{
  "n_layer": 13,
  "d_model": 256,
  "n_head": 8,
  "n_kv_head": 8,
  "head_dim": 32,
  "d_mlp": 256,
  "vocab_size": 1024,
  "activation": "swiglu",
  "norm": "rmsnorm",
  "norm_place": "pre",
  "norm_eps": 1e-05,
  "positions": "rope",
  "rope_base": 9720.0,
  "rope_fraction": 1.0,
  "qk_norm": false,
  "attn_scale": 0.177,
  "bias": "none",
  "tie_embeddings": false,
  "parallel_block": false,
  "init": "uniform",
  "init_std_qkv": 0.0412,
  "init_std_o": 0.0,
  "init_std_up": 0.0412,
  "init_std_down": 0.0,
  "init_mimetic": 0.5,
  "optimizer": "soap_variant",
  "lr": 0.00466,
  "beta1": 0.95,
  "beta2": 0.98,
  "weight_decay": 0.12,
  "lr_head": 0.00849,
  "grad_clip": 0.5,
  "warmup_steps": 200,
  "schedule": "wsd",
  "decay_fraction": 0.856,
  "decay_shape": "linear",
  "final_lr_fraction": 0.0,
  "batch_tokens": [16384, 32768, 49152],
  "seq_len": 256,
  "doc_mask": true,
  "z_loss": 1e-05,
  "train_tokens": 107400000,
  "steps": 3693,
  "dataset": "wikipedia_en"
}
Each number is 50 + 15 x the weight over its row's rms, rounded and kept within 0 to 99. Layers, rows and columns count from 0. The size before them is the row's rms in percent of the matrix's.

# layer 6 attention key, 256x256, rms 0.139, rows 208-230, columns 64-127
112:38 40 45 51 65 36 39 52 34 68 64 61 51 35 48 55 77 53 38 44 63 44 57 45 61 44 40 88 46 67 27 55 44 26 48 48 61 45 43 55 70 31 75 55 41 45 35 44 25 68 38 32 19 28 46 56 33 49 53 59 43 60 50 32
116:52 53 69 66 64 53 30 47 72 59 54 31 31 24 74 34 49 60 73 48 48 44 39 44 40 46 77 70 65 58 73 30 72 40 49 54 63 73 48 46 64 46 63 70 85 31 39 43 41 55 45 63 74 41 47 59 46 47 35 49 73 51 48 38
114:56 43 48 60 48 59 52 52 63 38 24 45 39 76 29 70 45 49 55 61 90 52 44 37 29 32 60 38 51 42 51 52 49 69 51 67 52 17 27 53 19 84 54 42 71 44 44 68 61 57 59 55 58 42 55 44 60 59 36 51 30 76 35 70
109:82 68 60 15 54 45 77 46 60 35 60 84 64 46 36 49 40 46 79 60 36 51 33 42 60 38 28 47 37 54 44 38 54 49 78 34 54 67 58 31 44 47 67 36 40 48 36 53 49 64 53 45 88 23 31 45 57 44 68 82 28 58 79 52
119:60 43 28 52 80 52 51 43 57 48 27 51 47 71 69 70 73 52 41 59 46 48 82 63 53 25 12 19 38 33 62 36 63 43 49 44 56 62 63 28 60 34 56 58 58 44 55 51 85 38 56 50 48 63 75 50 49 79 61 79 32 57 54 52
120:51 43 76 60 50 44 56 37 35 74 55 66 49 49 64 29 44 30 33 29 40 78 38 32 51 59 69 56 34 60 48 65 52 33 71 47 63 39 40 29 32 28 67 63 50 32 67 51 34 35 46 67 40 51 62 33 23 45 61 31 33 56 68 60
110:53 52 39 46 31 41 52 56 58 50 49 46 74 49 34 35 68 23 58 25 59 39 48 56 77 61 72 79 02 58 40 68 52 59 25 60 43 67 66 37 62 77 71 76 53 34 30 52 64 52 25 61 41 57 75 61 34 64 44 39 63 54 54 77
108:51 52 40 49 37 29 56 70 43 43 38 33 45 34 62 60 51 43 13 51 45 61 51 48 23 61 40 19 47 45 28 45 34 53 42 64 16 67 60 55 27 52 41 27 59 58 46 60 29 65 24 57 60 55 71 34 51 81 61 65 39 56 36 55
115:31 58 33 53 32 82 58 40 50 48 47 42 53 53 44 43 49 55 53 74 76 53 43 58 40 69 47 46 26 51 99 64 42 57 36 50 49 25 43 45 40 36 51 59 40 53 56 85 38 31 61 37 60 32 49 49 55 57 77 71 43 64 52 75
117:44 42 48 55 51 53 47 52 62 38 61 20 39 87 31 53 78 43 38 50 56 75 53 54 39 64 21 44 49 48 67 40 68 16 47 30 60 44 38 55 83 44 54 44 32 43 95 40 32 56 55 75 56 63 55 81 61 46 51 62 39 60 37 49
117:68 50 40 32 28 66 50 50 36 28 44 39 52 42 21 50 21 41 49 38 61 15 33 44 25 42 34 57 58 28 48 57 45 65 63 38 46 68 63 77 56 79 57 43 17 38 53 44 26 35 28 52 48 70 56 28 39 66 71 65 66 50 66 37
115:49 60 20 45 47 48 49 67 21 44 42 20 39 13 46 66 52 66 47 31 62 46 53 27 61 68 73 21 68 34 56 51 82 48 26 89 62 63 58 58 50 57 53 60 23 23 45 24 57 38 61 63 71 39 47 60 41 33 31 47 66 49 44 60
122:41 55 33 46 55 55 59 54 59 54 48 58 47 39 20 39 46 51 43 44 58 10 42 47 32 75 49 47 64 42 48 53 54 09 44 35 57 48 21 35 50 46 51 80 55 51 45 25 23 49 45 50 44 56 58 50 62 40 54 61 34 44 49 41
113:54 41 32 48 54 54 52 35 84 51 42 54 61 55 45 66 44 46 45 33 80 59 43 73 44 31 66 49 32 43 48 67 67 19 41 48 69 49 43 49 43 70 55 58 52 33 52 38 24 73 44 37 43 38 35 61 44 47 37 38 42 59 35 89
118:64 49 80 44 50 76 37 62 25 60 54 44 48 70 70 66 65 55 76 51 32 36 49 70 58 33 57 40 84 34 64 83 35 48 49 62 52 39 41 51 54 23 31 46 18 41 51 38 49 62 29 64 49 47 70 51 51 58 57 52 48 39 62 46
115:58 64 53 64 63 75 58 68 59 55 57 80 61 41 59 49 46 28 67 69 24 76 16 48 53 27 66 56 60 63 58 64 76 70 79 54 45 46 57 56 58 44 51 49 34 56 61 55 45 61 40 60 25 42 07 63 38 70 76 61 45 70 88 47
080:51 59 72 51 55 53 46 35 44 41 40 59 71 42 67 71 47 58 68 59 84 37 70 68 25 63 17 42 62 57 38 49 18 53 52 46 71 47 71 14 45 37 53 67 46 26 60 60 49 59 69 52 49 51 53 21 50 51 59 47 84 60 33 10
083:49 48 53 54 41 21 47 47 59 39 43 54 39 35 76 35 56 36 51 41 19 48 41 61 64 54 68 61 23 65 63 54 39 39 47 57 42 24 69 38 65 59 64 36 27 33 47 69 52 21 37 33 38 50 70 43 48 61 52 42 50 52 71 44
085:41 51 30 34 55 64 54 41 47 60 37 40 35 67 63 58 62 67 36 53 67 14 53 55 65 31 64 59 72 37 40 46 62 22 32 37 72 67 43 46 45 74 41 23 48 20 47 58 30 47 23 56 44 52 35 62 41 51 46 61 45 41 54 45
086:51 57 27 59 55 63 63 49 81 20 44 82 60 51 45 40 70 62 45 61 58 43 37 46 49 59 29 54 57 55 25 83 61 72 79 46 76 40 74 87 14 71 59 61 42 57 56 49 30 39 45 32 62 58 71 35 62 67 52 45 59 32 43 27
084:34 40 61 70 44 58 55 42 72 69 61 61 32 34 66 46 56 41 37 41 03 46 71 55 29 27 57 58 48 65 57 53 36 40 52 73 70 43 74 33 33 79 37 32 53 29 71 43 59 75 35 52 42 41 72 46 43 59 48 60 51 72 50 28
074:64 30 39 62 71 74 73 69 51 55 36 56 51 30 61 56 33 62 41 38 36 46 59 48 63 55 39 36 58 55 54 65 22 60 61 61 62 50 59 53 52 51 46 52 11 15 39 38 51 69 34 18 78 68 45 59 70 55 27 32 57 18 72 47
093:39 35 44 50 98 36 51 54 52 62 53 39 53 52 37 27 37 50 42 33 61 29 38 48 55 27 43 34 48 43 18 63 66 48 57 71 54 61 56 48 34 66 62 60 27 68 60 60 41 57 37 30 49 57 63 61 68 43 47 65 58 78 59 47
# layer 6 attention query, 256x256, rms 0.144, rows 209-230, columns 64-127
122:65 83 46 48 60 30 46 53 60 61 54 50 31 25 60 46 88 51 60 54 39 62 81 53 55 14 48 37 71 54 40 69 60 62 56 33 29 74 29 34 42 65 37 36 64 41 48 66 47 60 66 49 65 62 67 44 66 32 52 48 64 47 63 64
109:59 65 63 64 33 47 59 53 47 25 49 57 28 34 29 66 54 41 58 59 36 65 62 54 34 59 44 63 35 88 58 63 19 41 57 41 67 48 44 48 48 66 56 61 48 25 37 53 53 78 49 80 51 58 31 57 65 55 58 36 30 32 51 59
107:53 44 33 62 55 50 65 51 45 71 25 44 59 67 34 69 17 43 58 62 56 46 58 53 57 54 52 67 40 33 71 61 44 27 30 38 39 46 55 46 48 67 70 34 49 70 63 46 45 65 63 52 36 12 27 29 44 40 52 61 49 60 32 22
110:56 43 56 40 57 22 51 55 71 49 53 31 82 78 51 52 42 47 17 28 33 49 35 62 53 52 38 45 51 53 21 53 72 66 84 57 72 52 30 26 90 54 58 84 64 59 58 61 68 51 39 66 63 35 41 69 40 46 34 50 38 58 49 54
111:67 51 50 99 40 68 40 49 24 45 64 60 58 39 37 30 32 51 50 42 58 52 59 50 72 39 40 57 54 50 39 47 21 59 87 47 67 62 66 59 50 67 47 61 62 38 42 41 26 70 36 68 41 70 25 31 54 17 70 31 41 37 18 38
105:40 30 46 48 58 65 42 44 25 46 62 40 27 79 51 29 64 46 46 50 32 26 51 51 75 46 46 65 69 64 73 37 31 41 39 39 47 34 43 50 75 52 61 77 44 42 55 14 51 45 52 37 89 53 42 65 30 47 40 58 28 89 45 18
110:39 65 78 57 63 34 23 23 15 46 32 64 38 40 55 51 66 59 30 54 57 84 67 35 58 51 43 68 71 40 22 38 35 71 37 55 46 35 60 47 42 74 70 46 52 54 14 69 58 51 48 68 70 52 51 49 43 58 62 68 70 60 40 20
109:71 40 48 65 58 37 89 70 52 49 53 49 47 54 64 54 61 57 31 65 52 55 24 28 31 62 57 53 49 65 53 37 44 73 26 25 34 39 49 64 32 51 65 70 59 70 40 68 33 36 48 47 48 38 29 36 43 48 48 34 49 45 60 54
113:53 26 30 59 58 30 56 57 69 53 29 32 52 51 41 63 44 32 45 49 47 81 42 68 50 53 23 43 65 37 35 27 59 39 61 49 48 64 51 56 60 34 62 80 40 59 41 73 34 21 36 53 67 70 45 47 22 62 46 46 44 58 20 45
116:39 38 83 46 55 85 67 58 52 47 49 55 08 45 27 66 73 55 44 66 59 50 47 41 40 38 84 42 40 53 32 41 49 38 50 51 63 46 44 69 32 51 35 69 73 61 58 56 65 55 52 47 41 40 64 64 53 55 66 30 41 38 46 21
112:54 66 56 45 38 55 66 76 73 61 40 55 43 54 63 13 58 34 53 75 35 61 40 50 50 70 18 75 59 54 59 33 57 42 51 39 31 48 40 50 48 72 55 46 66 30 69 46 47 43 38 53 62 57 60 56 45 60 32 62 67 65 52 43
117:45 63 88 62 55 42 30 63 54 76 43 28 72 46 53 42 48 60 40 56 61 59 51 71 42 41 57 54 47 29 41 42 34 40 38 45 41 36 54 24 40 29 64 34 21 50 64 55 45 56 32 65 48 64 49 45 63 78 60 61 53 73 64 46
108:51 47 43 81 32 52 82 32 52 77 36 40 38 53 34 41 54 50 70 29 44 42 59 59 52 62 55 46 43 50 39 18 37 43 68 30 20 15 38 19 53 46 64 59 64 58 30 61 46 60 53 65 70 62 52 30 54 79 55 55 31 73 47 56
115:64 39 40 55 41 28 39 46 49 54 69 33 46 49 52 49 49 60 54 68 62 59 39 41 19 62 26 23 38 73 68 44 51 59 40 55 56 18 56 72 45 49 54 55 43 58 59 65 52 26 23 42 51 24 35 29 65 23 34 46 54 42 47 31
108:50 58 84 41 11 33 54 24 51 52 34 55 39 53 26 54 41 23 28 45 38 42 29 65 38 27 53 63 52 53 63 52 40 57 16 56 67 45 77 42 57 40 58 30 54 43 63 48 66 59 65 21 44 58 30 40 54 40 51 51 59 42 42 12
095:64 61 38 44 47 26 41 43 46 36 66 34 22 54 47 23 61 50 49 53 37 40 78 68 57 82 48 57 46 47 81 46 61 73 41 25 33 63 54 34 81 36 65 58 34 39 35 56 37 23 34 26 45 39 59 24 57 31 48 43 40 27 55 51
094:34 55 45 44 52 60 46 39 73 32 69 13 52 47 41 56 38 23 27 56 37 43 39 44 48 45 25 62 50 39 66 30 43 45 86 19 56 60 57 42 58 29 46 78 58 68 66 74 50 37 88 56 45 51 62 71 63 65 62 48 77 47 55 58
093:57 44 57 63 47 62 50 32 65 61 35 34 54 49 13 72 39 69 46 28 57 59 10 56 74 47 40 40 45 67 60 61 31 58 32 37 33 41 40 79 45 61 43 67 35 49 55 60 30 40 63 28 49 43 51 42 60 49 31 77 49 67 34 46
097:24 22 33 18 54 57 35 39 37 62 60 54 51 65 59 58 57 58 42 65 59 62 47 65 53 48 50 74 18 44 61 48 66 71 54 53 46 55 51 09 56 64 43 70 47 33 33 33 48 34 59 32 69 11 42 27 55 55 50 30 61 42 65 44
091:61 67 37 43 57 95 58 53 20 35 29 44 70 45 42 66 45 87 94 40 66 28 41 64 61 29 50 44 46 57 52 55 18 54 35 25 35 34 61 57 39 37 53 31 38 49 62 53 49 45 58 31 58 34 76 26 75 28 43 73 66 67 54 54
084:40 65 75 34 54 62 53 53 53 20 52 52 53 61 29 47 37 50 70 33 55 61 53 57 33 43 52 46 38 76 67 51 46 53 75 53 58 57 51 24 52 48 36 52 25 49 38 41 46 32 71 50 60 34 50 41 53 35 50 76 78 43 53 84
088:68 48 85 29 56 75 66 61 66 35 29 56 40 48 41 73 60 65 67 08 35 46 66 81 44 59 49 76 57 47 62 32 36 47 43 30 51 45 71 30 53 56 36 69 35 38 45 25 61 26 47 35 65 70 28 47 68 26 59 69 42 37 69 39
# layer 6 attention value, 256x256, rms 0.145, rows 192-223, columns 64-127
115:61 36 79 54 37 60 38 47 47 43 75 69 19 73 55 36 39 31 70 30 48 31 79 20 66 78 36 39 50 46 27 70 37 50 50 70 36 50 76 52 72 19 50 27 56 73 63 30 56 47 49 77 56 53 33 46 25 66 35 48 49 42 29 61
109:70 40 21 34 51 47 47 64 50 19 47 75 75 46 60 79 65 48 36 57 38 73 25 45 74 48 68 44 62 49 08 51 52 57 38 72 24 30 65 61 62 17 75 50 61 24 45 60 58 57 44 56 42 20 24 45 43 39 47 30 65 63 29 24
103:70 82 19 39 39 56 49 43 62 65 36 48 35 39 44 46 52 65 19 46 59 39 28 52 37 35 39 23 54 61 55 64 32 62 57 49 24 22 63 65 72 42 77 16 42 71 68 77 29 67 44 58 36 58 56 65 50 27 49 50 54 62 51 46
113:41 50 52 42 57 78 66 32 59 38 46 72 55 38 55 59 71 62 55 50 71 55 49 78 33 32 50 12 66 63 62 24 49 42 65 57 63 41 59 27 52 44 55 55 66 64 39 75 63 30 39 29 48 36 45 23 37 55 68 48 22 53 29 40
112:47 25 56 53 30 38 46 64 61 34 31 36 54 33 65 54 60 48 59 77 54 59 26 56 57 40 49 47 29 54 80 57 80 36 36 50 52 18 48 31 64 46 34 41 58 35 53 34 60 74 42 56 46 55 51 58 61 55 58 43 49 41 46 36
109:47 55 62 58 56 34 28 70 32 51 57 31 32 50 45 27 67 47 63 74 52 63 40 43 55 81 63 38 51 55 49 71 55 55 59 50 58 57 58 65 19 47 34 31 65 58 61 75 63 53 60 76 43 55 75 61 54 45 61 36 52 56 41 69
107:29 70 50 47 73 56 31 62 43 36 53 73 50 27 53 77 34 52 49 50 52 85 48 44 53 46 42 38 28 47 35 51 65 57 53 34 52 57 49 36 55 46 59 23 57 78 50 64 53 51 58 79 09 58 67 55 55 42 58 56 54 64 33 47
108:49 35 31 58 40 46 35 41 40 53 45 30 65 61 71 64 50 53 39 68 66 70 47 40 59 57 59 40 42 44 45 64 30 64 66 73 80 25 60 61 50 53 20 52 75 56 50 71 61 56 36 47 50 33 49 59 41 48 63 38 54 65 45 42
105:34 60 64 54 20 44 91 56 50 63 41 36 48 35 68 54 53 74 42 63 59 47 58 53 54 43 39 57 63 53 45 69 26 75 44 78 56 52 43 52 68 55 66 47 40 25 35 34 53 80 26 69 19 47 40 60 65 33 36 71 60 48 74 29
111:61 35 45 49 47 41 57 57 38 52 32 65 36 84 69 60 32 78 64 44 43 28 69 59 44 53 32 46 43 30 45 29 49 53 41 66 45 51 57 49 74 28 25 57 61 44 63 45 54 47 49 60 14 65 39 53 54 56 70 43 68 62 54 50
109:69 40 30 53 59 45 67 73 46 45 35 74 34 26 37 45 53 62 32 39 40 25 38 49 59 33 48 42 38 30 26 24 66 44 38 32 27 36 35 39 39 56 66 56 65 60 39 70 78 38 36 42 50 58 72 44 26 83 35 51 32 48 31 43
113:53 71 55 39 72 33 41 45 57 34 54 59 49 14 41 41 38 56 34 47 38 39 76 48 65 62 32 54 34 52 52 54 57 47 53 52 49 65 25 43 48 50 53 58 29 53 13 53 53 51 65 64 44 62 80 31 74 41 64 47 45 31 60 49
106:59 71 50 62 45 41 42 24 44 61 57 77 20 63 69 62 61 33 67 22 42 43 62 43 74 57 65 46 73 54 68 22 44 57 58 48 50 23 42 79 45 50 57 22 30 36 55 54 47 29 50 43 64 31 54 46 48 47 34 69 52 84 44 64
113:54 51 35 30 55 60 30 41 61 41 83 43 39 34 25 56 66 79 59 59 41 57 82 69 39 51 66 31 36 69 68 43 62 45 52 30 63 54 53 20 31 53 42 60 30 17 54 64 45 63 67 66 56 42 61 49 54 74 50 43 31 47 78 76
105:52 49 62 50 66 73 71 29 40 59 44 48 41 49 39 33 29 48 51 30 47 54 44 60 72 71 36 52 49 29 59 38 39 59 45 49 65 63 38 42 19 60 42 54 54 79 57 47 57 63 52 47 30 56 31 71 31 20 24 54 46 61 40 38
105:67 59 69 43 43 57 42 83 41 49 48 51 55 42 70 15 57 47 62 57 71 23 40 21 65 31 58 62 29 39 54 50 44 50 32 55 58 38 62 36 83 83 41 67 28 39 32 60 44 45 53 34 48 52 40 49 45 31 45 32 61 74 47 58
108:70 14 24 49 56 44 36 53 61 43 52 63 35 52 37 52 53 31 51 54 69 26 41 13 30 45 26 55 50 37 70 55 66 45 57 54 44 57 74 68 56 46 63 65 47 55 42 53 58 17 78 48 61 53 38 67 52 32 40 46 53 24 85 55
117:54 43 77 60 79 56 39 56 55 45 81 42 61 34 67 26 52 71 56 39 73 59 53 52 16 43 31 41 50 53 45 35 62 54 19 61 41 64 26 38 50 45 29 43 51 45 39 30 93 68 44 68 52 50 62 46 56 40 23 46 43 56 36 60
113:24 63 55 07 40 75 37 46 70 49 00 46 44 56 33 53 50 35 42 64 41 17 65 46 55 62 47 33 66 41 37 36 55 48 37 60 85 78 29 39 54 56 53 24 51 33 50 68 57 55 36 48 48 27 32 44 53 50 38 53 68 71 74 51
117:54 51 46 27 66 36 65 34 81 32 35 37 66 49 58 42 71 49 50 74 66 35 52 71 44 38 59 42 63 39 64 53 66 76 52 33 43 54 54 59 42 46 52 54 44 64 42 56 57 52 53 52 57 69 49 55 88 81 43 29 43 60 38 53
113:29 57 42 44 35 49 59 50 56 21 68 66 46 56 63 37 52 59 58 74 41 58 87 76 68 53 61 87 47 37 57 58 38 59 50 26 63 61 21 30 46 81 63 57 39 41 48 65 38 50 45 62 41 65 35 66 44 42 64 33 34 69 52 23
121:67 57 57 45 82 70 57 40 60 49 27 51 67 64 56 47 42 70 52 66 57 52 36 37 41 48 45 59 55 40 43 67 32 45 43 29 60 83 38 55 31 19 51 70 42 30 52 54 52 32 44 52 65 73 13 60 75 69 31 38 06 42 45 75
114:74 43 44 56 37 38 40 43 45 83 64 63 54 53 54 43 31 65 66 61 60 63 60 81 36 32 65 55 64 32 49 49 57 57 40 27 43 66 28 62 46 47 36 28 31 65 29 39 40 47 73 30 46 60 65 57 22 48 03 42 58 40 65 36
112:62 47 22 58 77 66 31 39 19 52 21 42 43 45 35 68 63 63 59 69 59 45 47 63 55 73 57 37 62 62 78 69 77 52 67 48 54 64 66 57 56 86 65 52 53 33 66 81 32 56 38 62 32 81 44 44 61 37 63 69 77 80 30 59
118:51 59 53 40 72 52 43 34 42 48 58 43 33 51 33 49 30 45 49 58 49 51 95 50 61 47 39 33 16 40 37 69 35 52 55 85 51 49 46 59 41 53 46 43 52 37 38 46 49 58 59 64 50 42 91 80 43 57 43 57 54 37 29 58
109:20 82 40 30 76 59 39 50 70 65 47 52 38 39 37 45 50 81 50 57 36 70 50 69 48 21 40 41 65 54 73 46 78 64 38 57 42 80 51 70 56 61 65 68 65 52 32 79 33 61 32 54 24 55 52 46 42 42 54 80 60 53 05 57
111:50 56 18 37 57 61 53 45 70 66 56 39 62 49 65 52 56 54 47 39 35 65 51 49 44 66 30 48 74 64 45 49 13 46 35 49 29 72 24 50 48 42 52 61 52 22 65 65 49 30 47 54 65 40 47 44 35 65 37 52 39 31 46 53
107:51 57 36 68 62 82 51 43 58 48 36 63 26 85 00 16 56 56 65 73 47 51 41 51 53 40 59 52 61 63 27 62 56 40 46 48 42 74 47 42 34 81 36 47 60 63 59 43 42 51 44 46 24 51 40 66 11 56 59 62 56 27 48 48
111:29 55 56 64 72 19 63 54 30 55 62 58 34 58 65 34 35 78 51 44 66 31 45 44 72 82 43 61 29 62 66 50 60 27 45 60 55 72 19 87 62 73 37 57 43 64 49 58 48 69 26 52 49 48 35 71 48 47 45 49 86 71 47 62
105:34 44 41 33 32 43 62 31 26 67 47 77 34 62 65 63 38 52 62 54 53 51 68 48 62 64 62 42 53 51 70 40 56 70 39 75 71 72 79 63 45 42 64 57 47 51 56 63 56 33 47 34 49 63 32 36 53 14 50 49 65 51 47 45
107:52 56 70 56 32 59 69 58 45 69 51 35 62 28 69 50 24 44 30 53 56 45 55 28 42 62 53 27 30 33 46 50 71 10 58 43 59 73 23 58 42 41 40 73 44 28 52 54 53 36 57 46 42 56 39 80 78 42 41 47 56 26 53 34
116:45 50 51 36 59 60 49 92 51 63 61 38 46 62 54 76 49 42 41 15 15 24 72 53 29 74 57 29 47 58 45 50 38 49 48 63 53 65 45 33 55 43 73 29 70 61 53 58 81 52 59 66 47 52 57 33 17 39 45 48 53 77 73 40
# layer 6 attention output (transposed), 256x256, rms 0.13, rows 192-223, columns 64-127
112:47 52 61 39 48 30 75 48 18 50 46 46 81 34 52 48 72 45 63 61 28 83 30 50 49 53 94 48 39 63 59 50 76 35 53 42 38 57 34 53 59 79 60 47 54 46 28 48 51 50 47 63 45 76 33 29 95 54 54 31 50 82 68 59
103:62 65 62 59 57 44 51 35 73 72 64 00 21 52 83 52 27 24 30 56 47 42 35 62 24 67 51 54 64 46 56 46 38 64 43 52 61 52 46 68 41 65 33 38 47 59 40 24 41 44 58 52 24 69 49 56 70 22 57 54 33 47 72 40
098:59 33 65 42 84 45 46 27 69 47 62 55 65 50 37 50 43 67 42 24 51 62 70 67 62 57 42 66 47 46 44 62 54 65 47 58 47 09 51 56 63 61 32 62 66 42 50 44 94 39 50 31 71 54 54 64 56 63 61 37 48 18 58 47
109:56 46 18 69 52 69 32 87 42 82 58 49 57 45 41 48 18 44 62 66 35 12 18 54 47 73 68 61 33 52 44 57 40 45 49 41 29 59 60 72 56 60 50 81 51 55 53 18 44 47 73 71 30 64 45 24 43 45 41 63 58 31 63 44
106:40 49 18 48 71 51 50 74 53 10 58 73 57 62 60 53 30 45 50 42 27 66 54 44 51 38 60 46 58 42 60 57 15 59 54 48 78 85 70 71 78 55 56 58 65 62 51 68 50 40 60 92 44 27 39 55 34 44 47 77 55 30 49 43
105:34 63 46 61 36 70 58 39 47 61 50 61 51 70 14 67 75 61 57 43 53 55 42 51 70 39 45 58 28 76 51 56 51 47 63 73 51 53 79 31 44 34 45 61 44 58 59 73 45 53 27 50 49 39 41 06 58 46 64 59 60 64 54 05
102:76 34 87 33 60 58 55 52 55 52 76 42 44 55 66 60 59 60 64 17 22 40 46 46 47 49 40 38 45 49 58 57 42 42 59 66 57 72 31 78 62 49 45 61 63 57 65 61 51 80 42 44 59 54 55 08 73 58 62 41 52 09 71 73
104:62 49 48 49 62 36 62 63 37 43 41 52 56 23 57 54 30 23 52 23 39 67 89 65 53 09 24 26 60 40 60 31 64 38 26 30 45 63 32 45 68 16 51 47 48 59 40 17 56 37 51 66 35 47 82 51 61 52 54 54 61 27 44 38
098:61 30 03 46 52 46 55 50 49 48 29 53 52 50 53 45 31 47 55 69 45 40 19 51 43 66 61 47 32 63 48 54 61 50 40 19 42 20 48 58 57 49 48 49 53 54 27 39 02 13 61 68 56 21 38 50 66 59 76 57 22 63 65 49
108:54 55 36 71 39 43 44 52 60 39 55 32 35 41 36 52 62 39 25 41 69 53 50 34 47 61 55 31 74 61 23 67 48 71 51 63 54 44 53 57 37 38 54 44 51 39 39 40 58 45 26 50 60 57 25 39 83 69 21 56 37 35 38 52
104:56 60 57 60 78 48 21 58 45 34 65 39 60 45 52 55 49 37 74 56 67 63 51 29 48 76 33 61 84 46 57 54 49 38 46 56 48 62 61 73 54 65 49 44 43 30 30 28 30 80 29 49 13 45 38 63 71 58 72 51 39 52 62 58
107:75 48 25 50 29 53 54 40 61 56 40 51 82 58 36 24 60 47 49 45 60 28 83 33 31 42 61 47 54 64 59 54 50 37 41 48 68 32 28 44 33 23 52 74 52 33 71 71 32 52 53 59 61 09 36 60 78 48 48 47 64 52 61 67
104:61 65 32 56 41 37 34 49 63 42 29 60 73 42 54 40 57 52 33 60 55 67 46 52 44 19 44 40 56 65 19 46 52 38 52 92 65 54 72 44 30 43 33 76 56 29 49 41 77 59 38 37 49 99 57 47 45 52 73 42 64 51 59 51
110:38 68 58 44 48 72 24 60 38 66 48 77 65 59 63 57 42 15 34 55 50 51 34 58 51 32 51 61 61 65 39 57 65 48 48 42 57 48 31 35 71 34 47 39 36 49 47 33 73 60 24 27 40 29 42 29 41 10 58 56 62 56 40 62
103:52 40 37 36 43 29 61 27 70 40 57 46 71 64 39 45 72 63 55 67 41 37 51 50 28 45 56 48 42 74 22 59 40 29 41 75 35 42 27 62 42 40 43 45 46 41 28 54 36 58 66 82 71 64 39 48 49 54 30 50 29 35 37 68
098:53 59 62 50 73 62 38 58 43 66 49 40 45 41 35 44 32 63 33 59 50 47 71 37 25 69 60 48 79 39 40 36 77 61 57 49 40 55 43 52 51 83 51 32 48 58 63 70 29 65 31 55 81 44 26 55 32 57 54 43 52 56 30 74
106:22 71 62 55 45 58 63 27 15 28 64 38 52 28 37 48 60 51 43 63 37 40 80 90 58 48 81 40 49 74 17 59 83 47 65 55 29 61 54 58 55 48 78 41 36 66 44 39 57 46 52 64 45 55 58 62 61 43 59 32 49 37 33 41
106:52 50 47 33 70 77 70 52 24 30 47 49 36 62 63 46 57 52 41 47 46 61 44 43 36 49 68 56 50 19 37 37 27 20 44 47 70 53 49 57 26 64 25 56 35 51 35 47 50 39 53 63 45 49 55 57 56 35 60 65 63 43 50 43
104:55 55 35 61 45 52 38 60 51 77 57 37 89 66 07 52 41 51 63 30 64 52 47 68 33 47 32 44 52 39 62 53 52 46 77 41 34 48 34 34 51 12 30 41 31 31 48 33 45 42 49 87 51 56 67 38 48 46 68 47 41 42 57 21
109:46 61 34 74 58 99 32 70 59 45 36 52 38 40 43 53 47 32 34 46 54 58 20 34 60 41 54 34 41 51 37 47 53 56 63 73 57 19 52 56 39 50 54 58 71 38 57 57 47 51 32 44 29 18 29 69 68 53 48 47 49 26 62 32
110:41 27 41 66 45 56 56 67 20 76 52 44 43 43 50 54 49 29 56 58 64 45 28 50 60 37 37 24 79 44 52 52 62 53 55 39 59 46 43 47 57 43 87 70 72 61 48 38 60 41 76 47 45 34 72 50 49 43 35 38 45 52 63 99
114:39 45 62 49 23 54 64 65 64 61 28 33 39 62 48 57 72 41 27 36 22 56 65 77 45 60 65 44 60 52 62 67 60 34 65 39 56 51 62 54 54 43 57 32 51 68 60 42 35 51 27 53 52 30 27 72 03 56 66 58 64 59 68 78
104:58 59 35 56 63 64 30 43 34 19 41 54 62 62 51 11 57 55 42 55 53 60 52 70 80 72 57 45 53 29 45 40 86 41 70 56 58 19 44 19 44 44 56 44 51 37 54 52 47 42 48 23 41 53 35 60 46 27 55 55 33 62 42 73
101:33 60 63 73 44 53 52 57 92 69 69 54 45 53 36 48 57 41 48 57 45 48 75 54 55 54 47 40 56 73 45 37 21 47 78 30 46 52 29 66 66 24 53 76 27 55 55 39 50 44 61 46 41 52 58 38 49 51 66 62 41 07 65 20
111:57 69 40 56 58 62 70 48 65 41 66 31 60 68 35 60 60 58 80 57 57 61 41 35 40 51 38 44 54 70 46 18 43 45 19 68 61 27 39 32 39 48 50 54 41 46 25 42 63 63 70 55 49 46 28 31 81 51 43 38 41 53 49 44
101:57 59 20 35 54 65 50 57 61 34 71 57 30 38 69 72 58 67 54 49 54 27 32 14 63 66 34 33 52 63 44 41 37 52 52 18 46 64 26 67 37 47 37 47 58 34 67 42 74 58 42 55 45 40 36 48 26 70 30 29 68 25 62 64
107:73 41 57 37 58 53 76 26 99 26 67 59 53 64 11 48 68 52 50 38 62 55 50 56 53 50 56 47 43 41 73 43 51 24 57 46 63 42 56 54 34 46 63 59 74 31 52 32 57 54 44 46 43 73 26 63 60 62 43 31 45 56 60 48
099:27 40 49 44 49 36 55 48 47 65 54 53 52 33 49 50 58 60 41 10 55 61 40 56 29 75 44 67 60 41 51 66 45 53 59 70 62 37 51 41 61 20 14 51 41 44 62 58 55 55 70 84 47 69 63 54 75 53 44 48 39 81 25 48
104:45 37 36 42 81 62 36 41 77 33 51 41 58 27 36 70 48 29 68 59 35 51 50 51 42 49 39 40 65 52 44 56 36 75 75 41 40 35 42 60 56 39 58 36 65 46 41 44 30 55 62 65 55 52 64 25 48 49 71 50 35 29 57 19
097:78 69 44 38 45 47 53 35 56 30 49 27 63 37 59 54 76 33 45 80 65 40 35 50 66 43 60 61 56 31 34 40 67 67 55 47 63 55 41 46 45 53 61 45 47 77 58 70 45 65 73 84 42 69 83 64 74 34 44 28 40 31 43 17
097:57 62 00 56 71 46 55 39 44 45 32 42 51 78 68 49 58 33 47 42 48 42 68 56 56 32 35 62 78 53 51 45 59 59 35 49 54 51 67 42 64 37 67 33 67 86 33 71 39 50 52 61 44 55 56 39 42 58 59 62 68 56 48 35
106:65 41 63 30 81 41 71 40 66 26 52 80 57 57 57 32 14 53 66 49 45 46 37 34 66 23 55 64 39 59 57 43 50 25 65 51 43 37 57 44 40 52 27 64 50 52 24 34 34 36 62 47 38 59 34 42 44 49 54 52 69 41 21 28